config.yaml
hidden_size: 256
num_key_value_heads: 4
head_dim: 64
rope_fraction: 1.0
bias: "none"
tie_word_embeddings: false
optimizer: "soap_variant"
learning_rate: 0.00531
schedule: "wsd"
final_lr_fraction: 0.05
batch_tokens: 65536
max_seq_len: 256
doc_mask: true
max_steps: 7464
Each number is 128 + 32 x the weight over the matrix's rms, rounded and kept within 0 to 255. Layers, rows and columns count from 0.

# layer 7 MLP down, 256x704, rms 0.237, rows 0-17, columns 176-351
[[ 97  99 116 162 128 125  84 116 106  80  53 100 145 141  77 120 149 122 153 131  87 104 130 104 146 147 138  97 138  89 121  83  70 142 111 102 137 164  53 161  97 107 201  82 131 117 138 116 104 159 103 128 108 156 151  83 134 131  65 115 177 125 124 117 179 180 115  98 121 117 145  85  72 149 114 116 138 165 128 139 131 138 128 156 140 129 117 105 135 141 128  89 100 118 122 118  75 129 162  88  85 121 191 185 107  99  97 114 128 118 119  98 194  95 155 147 126 121  81  91  99 131 109 155 118  85 135 118 139  69 130 126 124  82 129 160 126 156 126 123 153 125 138 163 125 117 146  87 162 118 129 111  96 139 157 135 129 154 143  68 154 150  99 156 143 144 155 151 136 121 154 165 117 136 149 114]
 [112 168 185 128 148  76 118  71 168 131 144 101 141 126  67 136 161 132 180 109 135 168 190 175 153 118 120  85 131 122 135 100 157 144 127 150 117  94 120 118 129  41 118  79 142 107 134 120 121 156 128 149 156 131 111 134 142 130  99 200 132 143  63 177  92 183 151 144 138 149  98  87 142 135 128 141 120 118 116 104 234 176 180 166 120  77 165 118 164 101 132 132 134 115 148 129  50 154 138 120  95 162  77 123 109  86  63 123 125 116 130 133 195 171  75 114 168 132  96 133 151  95 110 146 124 102 101  90 158 161  65 141 123  74  85 102 123 165 122 129 106  82 119 127 165 102 140 106 171 130  87 111 108 125 126  48 146 131 115 113 160 141 121 121  68 166 175 138 149 106 132 146 145 156 166 109]
 [ 98 109 122 112  75 122 116 208 148 129 176  84 106 172  90 108 147 222 165 122 184 117 122 160  92 164  95 174 169  95  77  99 201 172 150 110 106 102 115 189  93 106 117 199 169 196 119 184 147 144  94 178 117 115 172 128 184 144  89 156 111 199 159  82 110 169 142 176 133 107 171 173 153 118 164 104 134  94 102  55 161 112 153 167 130 120 121 155 135  81 140 177 118  56 131 167  57  64 166 145  90 125  92 125  89 117  84 150 173 117 130 155 157 158 142 182 136 165 142 130 101  66 132 155 189 109 133 149 100 136 102 122 152 176 167 105  83 149 192 173 118 109 150 141 135 203 109 166 186 114  92 122 151  95 191 115 130 130 133 112  98 106 133 125 110 145 148  98 111 133  94 133 174 137 115 160]
 [133 118 135 107 171 166  94  66 112  96 132  91 152 114 123 123 176 124 125 162 122 123 142  99 218 149  99 169 131 150 110 170 123 143 124 156 126 116 123 136 112 102 159  74 164 108 124 148 129 134 106 131 120 180 127 134 158 111  46 129 126  66 101 103 124  98  70 125 145 109 134 158 127 174 124 161 164 117 153 109 130 121 101 111 117 175 126 124 152  72 137 195 136 196 145 104 131 124 158 142  83 151 144 139 109 130  94 177 121 103 126 115 107  76  88 129 133 126 139 123 149 181 137 132 112 123 113 158  94 109  95 106 107 131 174  39 159 143 164 131 148 160 145 158 147 130 139 142 123 136 139 125  97 103 119 123 142 131 187 128 174 106  75 166 132 137 117 140 150 168 121  59 108 162 154 123]
 [157 155 120  53 144 156 108  85 114 105 174 156  93  98 186 122 188 153 112 141  81 174 176 128 102 103 135 220 126  93 148 185 112 155 144 147 108 104 147 137  73 114 120 164 124 112 164 124 147 133 140 122 123 125 144 106 132 113 172 112 111 158 116 101 104  64 111 189 104  97  73 158 163 150 105 113 142 182 122 112 134  98  96  83 156 119 118 168 158 206 122 151 131  89  93 169 140  87 117 156 175 141  85 127  57 153 166  98 175 119 153 152 117 171 143 124 131 153 121 111 103 147 131 156 104 115 131 134 144 113 131 105 144 171 137 132 165 133 126 124 128 121 122 147 151 152 147 146 154  89  99 159 160 102 149 151 127 163 104 162 180  99 140 164  84 151  47 109 105  81  98 124 132 170  73 130]
 [131 167  92 156  77 155 130 179 168 141 110 131 131 117 113  73  60 134 174 157 159 140  67 115 104 100  93 125  86 135 141  68 163 182 103 111 122  98 134  72 135 150 145 129 136 151 152 111 109 188 116 129 112 114 229 156 158 122  89 140 114 115 101 185  66 204  72  87 138 125 120 126  96 224 163 179  92 206  87 118 162 136 136 115  91 174 144 144 147 190 121  81 115 129  75  39 124  27 106 114 117 134 136 140 114 142 171 123 116 147  74 127 109 159 138 131  88 106 114  76  93 105 146 136 137 142 149 168 155 145  94 113 197 100 124 155  89 115  68  65 111 129 125 170 148  83  70  99 103 131 140 123 162 156  84 185 143  81 176 108 170 127 202 112 158 174  88 194 152 128 155 102 138 100  77  94]
 [186 130 154 125 136 124  99 145 137  89 152 131 113  82 185 120  77 119  65 126 142 113  91 104  76 179 126  78 144 139 107 139 120 139  71 126 123  60 112 148  93  82 130 132  92 129 159 150  70 179 105 139 191  99 110  83 126  97 217 102  53 134 129 126 129 135 112 196 113 160 159 118 186  98 149 165 140 156 130 116  71 180  97 177 150  81  94 113 123  78 109 139 100  96 160 109  91 137 149 180 150 141 127  77  68 189  90 116 119 152 173  71 126 114 115 131 126 143 113 108 173 129 128 152  95 180 100 118  99 148 112 104 112 107  90 152 158 132 150 171 192 113 153 247 137 116 135  94 127  86 117 102 125 110 117 107 106 138 174 128 129 112 104  83 175 134 158  76 111 136 179 162  74  88 111 128]
 [145  87 140 143 131 183 184 150 113 146 155 149 199 131 149 160 166 138 105 143  84 133 142 194 113  94 144  75 110  65 125 133  98 140  47  64 133 144 129 176  94 133 130  99 121 202 123 147  62 111  78 141 128 128 116 102 126  99  62  78 158 133 123 132 138 115  88 164 146 151 166 187 146 190 121 105 145 133 100  93 141 135 108 137 163 105  93  41 175 203 110 131  96 135 156  83 154  97 101 188 106 118 121 149 179 154 148 161 127 142 109  97 130 146 130 175 141 135 154 138 176 167 116  99 148 137 101 112 166 157 128 146  71 166 162 142 123 136 130 104  70 131 101 115 165 131 100 140 158  80 129 147  98 211 117 147 132  93 173 148  90 137 141 135 156  73  42 139 105 149  79 113 129 144 127 111]
 [140  76 110  75 135 161 118 124 109 150 139 102  84  73  53  99 142 153 114 168 113 185 133 137  59 108 158 128 191 123 120 122 142 103 135  90 119 152  98  83 120  92  80 188 161 111 102 109 185 103 132  84 123 183 110 128 171 119 134 104 104 125 150 162 162 175 141 162 109 112 148 161 159 147  91 120 102  87 119 128 145 133  80 127 146 109 109 138 115 151 118  66 110 100 176 122 146 199 139  99 147  86  95 148 128 123 149  74 126 120 158  74 157 126 155 137  89 119 179 175 144 126 150 157  82 116 154 177 146 117 135 160 156 169 117  80 132 144 160 142 138  73  94 128 172  87 184 145 149 127 104 103 166 139 151 163 130 125 160 110 167 138  85  89 189 127 140 119  71 110 101 105 137  84 111 166]
 [109 138 143 118  99 118 153  66  97 144 165  87  85 115 101 166 154  70 150 120  80 151 116 183 108 153 110 132 122 100 141 176  94 159  99 159  79 120 126 150 151 135 144 154 135 138 125 136  88 115  96 111  98 122 108 160  78 129 181 125 119 167  80  72 114 183 167 126 117 106 125 175 128  81 220 126  49 106 137 109 144  98 143 135 117 111 102 165 156  87 116 145 136  89 135 121 128  96 105 119 143 125 138  70 129  95 152 148 134 108  83 163  89 136 148 123  84 116 178 125 126 132 105 146 151 141 132 107 142 136 166 163 214 147 112 128 160 111 125 183  70  67 108 122 105 115 116 194 129  76  99 115 150 136  70  85 121 121 134 128  52  97 136 120 168 180 145  92  80 112 143  51 131  88 117 139]
 [161 124 192 163 119 141 145 190 141 107  88 142 135  73 154 113  51  98 143 134  87  93  87 160 118 114 138 138 128 114 110 122 117 123 113 134 166 106 142  87 178 190  82 177 139 189 141 101 111  93 182 119 152 134 198 196 142  94 144 157 132 109 177  89 114  64  93 168 111 162 125 110 156 154  83 139 120 113 114 145 133 158 205 122  95 208 119 121 160 115 151 140 116 115  95 133 131 105 155 140 103  88 109 138 162 200 131  99 145 109  93 146  95 162 155 158 114 144 123 176 107  76 117 161 113 142 144  77  83 146 152 138 117  97 163 151 103 104 156 103 134 165 141 187  79 137 134 146 179  81 122 188 151 114 143 128 101 160 100 143  89 130 171 119 144  47 141 153  74 150 143 122  82 151 171 113]
 [ 84 193 167  67 159 102 152 117 109 140 182 191 111 148 105 157  63 144 101 115 123 116  79 152  80 105 247 141 125 185 164 126 122 126 130  57 122 118 123 147 140  67 124  78 181 188 196 102  72 116  99 159 130 163  88 166 140 159 119 118 179 158 144 159 134 134 168 146 114 126 115  99  95 160 132 163  88 125 111 132 151 114 101 151 153 151 118 121 183 144 122 109 189 164  86 139 131 137 135 115 163 120 135 163 124 159 181 108 154 133  83 106  92 196 109 122 137 128 125 166 171 118 109 161 149 124  90 179 124 144 133 118 173 143 156  50 101 103 144 120 111 101 120 195 124 129 146 164 152  72  90  85 139 162 174 160  66  97  90 120 107 122 122 133  76  68  47  84 174 141  78 118 151 126 161 144]
 [105 133 128 118 218 159 155 143 105  81 200 204 128 137 117 105 146 130 124 153 119 158 121 193 126  87 135 135 128 130  99 116 125 146 133  98  86 112 117 137 133  94 136 141  96 118 191 181 152 169  69  75 157 102 156 158 140  87  72  82 183 120 135 108 116 129  70 130 109 187 115 150 194 181 181 130 107 141 101 162 172 111 115 120 116 109 160 163 141 143 173 197 171 189 127 140 190  93 147  69  98 206 137  95  90  90 137 128 169  93 155 141 120 118 118 156 130 136 142 109 126 103 113 118 136 152 129 102 121 112  88 126  89  95 126 108 116 153 163 174 162 158 138 136 143 148 117  97 174 125 155 114 152 148 122 134 100 122 111 128 130 139 156 117  91 100 158 111 132 113  93 151 139 119 122 172]
 [122 175 115 131 113 100 133 155 153 103  79 119 104 122 123 178 113 103 156 129 185  80 100 172 156 120 124 116 160 149 134 120 149 155 185 123  76 136 107 175 141  76 172 138 112 114 132 165 112 125 114 103  25 122  77 160  62 116  88 122 122 109 116 109 107 130 163 136  88 134 210 164 156 149  90  90 122 122 152 140 110 150 112 158  93 106 135 145 123 122 159 113 114  96 141 110 184 130 155 127  89 131 163 173 125 120 197 109 144 113 167 139 135 168 111 203 129 136 168 170  99 158 142 196 120 110 149 163 117 103 149 146 107  87  97 190  86 115 146 156 106 149  86  66  86 188 136 103 119 127  94 184  80 160 178 125 139 107 106 106 117 139 161 167 150 105 124 134 137 133 166 116 111 164 143 123]
 [122 118 142 128 119 154 166  50 130 127 119 125 147 160 109 123  83 113 127 149 120 115 118 131 126 153  66  92 136  98 148 173 123 110 145  77 108 180  80 111 106  84 144 165  97 189 156 171  80 154 139  93  75 152 130 130 139 140 132  59 139  62  99 177 146 120  77 107  79  94 130 122 138  78 170 126  87 147  66 149 104 129 103  55 122 151 139 168  94 149  91 162 132 116 127 167  84 135 115 119 153 131 120 100  87 102 117 126  99 104 139 113 113 171 107  79  69 108 116 182 122  59  98 172 184 128 113 179  99 125 101  85 123 148 135 100 139 120 118 166 192 102 159 145 197 123 129 122 107  47 153 163 133 152 110  66 122  85 119  45  76 168 114 150 155 123 123 150 140 104 119 100 141 157  81 152]
 [104 107 140 142 101 142 150 149 146 110 107 114 138  85 125 124 160 147 200 134 124 152 147 123 124 165  79 105 162 160  78 147 162 114 141 109  70 170  84 144 163 156 200 168 116 156 174 100 102 123  95 187  93 183 167 111 112 134 174 123  75 129 138 170 113 104 177 120 107 132 178 114  83 135 188 145 119 161 160  41 121 109 101 145 114 107 115 113 112 138  97 160 126 163 136  96  44  75  88  89 150 143 153 146  79 163 138 171 141 174 155 138 163  77 144 123 127 131 113  81 178 108 148 118  19  79 161 162 108  68 131 131 141 163  93 145  94 164 188 130 174  87 133  86  87 123 101 129 151 122 122 120 159  81  76 141 131 117 114 159 140 149 142 188 100 151 119 128 132 163  38 197 134  83 149 154]
 [ 69 111 110  98 121 121 101 106 124  93 125 169 175 163 151 136 149 129 128  74 176  83 122 117  92 143 196 119 120 122 151 161 172 143  98 166 128 101 128  88 132 139 116  98 130 148 137 185  67  98 146 162 142 137 156 149 126  88 129 127 141 141 112 138 136 146 105 136 118 155 135 118 131 158 119 176 105 135 213 122 101  36  80 136  91 127 153 129 181 130 118  88 182 176 150 143 148 132 121  96  97  81  84 134 135 116  61 103  84 145 136 119 141 114 135 103 129 165 110 128 119 162 151 121 127 135  67 103  97 115 121 108 107 139 119  76 141  99 192 160 190 126 164  88  94 131 202 126 107 164 147 113 114 129 109 112 146 123  77 150 109 103 167 149 147  90 181 130  98 126 136 185 113  79 166 106]
 [106 121 136 162 120 142 141 149 114 111  96 112 141 112 111 115  86 107  99 104 145 139 133 113 128 159  98 126 159 111 154 177 118 107 129 186 131 137 108 132 139  65 123 119 111 140 109  73 125 104 193 181 130 138 137 105 137 127  67  90  92  77 143  49 125 159 169 162 105 148 125 122 173 104 121 184  97  75  54 124 140 170 112 118 139 118  96 140 121 134  88  99 146 137  85  37 160 108  86 123 100 187 137 146  71 129 140 157 176  83 147 134 138 133 115 125 149 150 130 126 113 108 160 130 118 152 132 163 178 160  52 124 121 100 149 156 121 150 130 175 101  91 164 137 117 118 141 144 106 131 135 164 168 117 131 111 154 104  90 146  73 139 171 152 136  96  93 113 103 112 103 183 137 111 119 113]]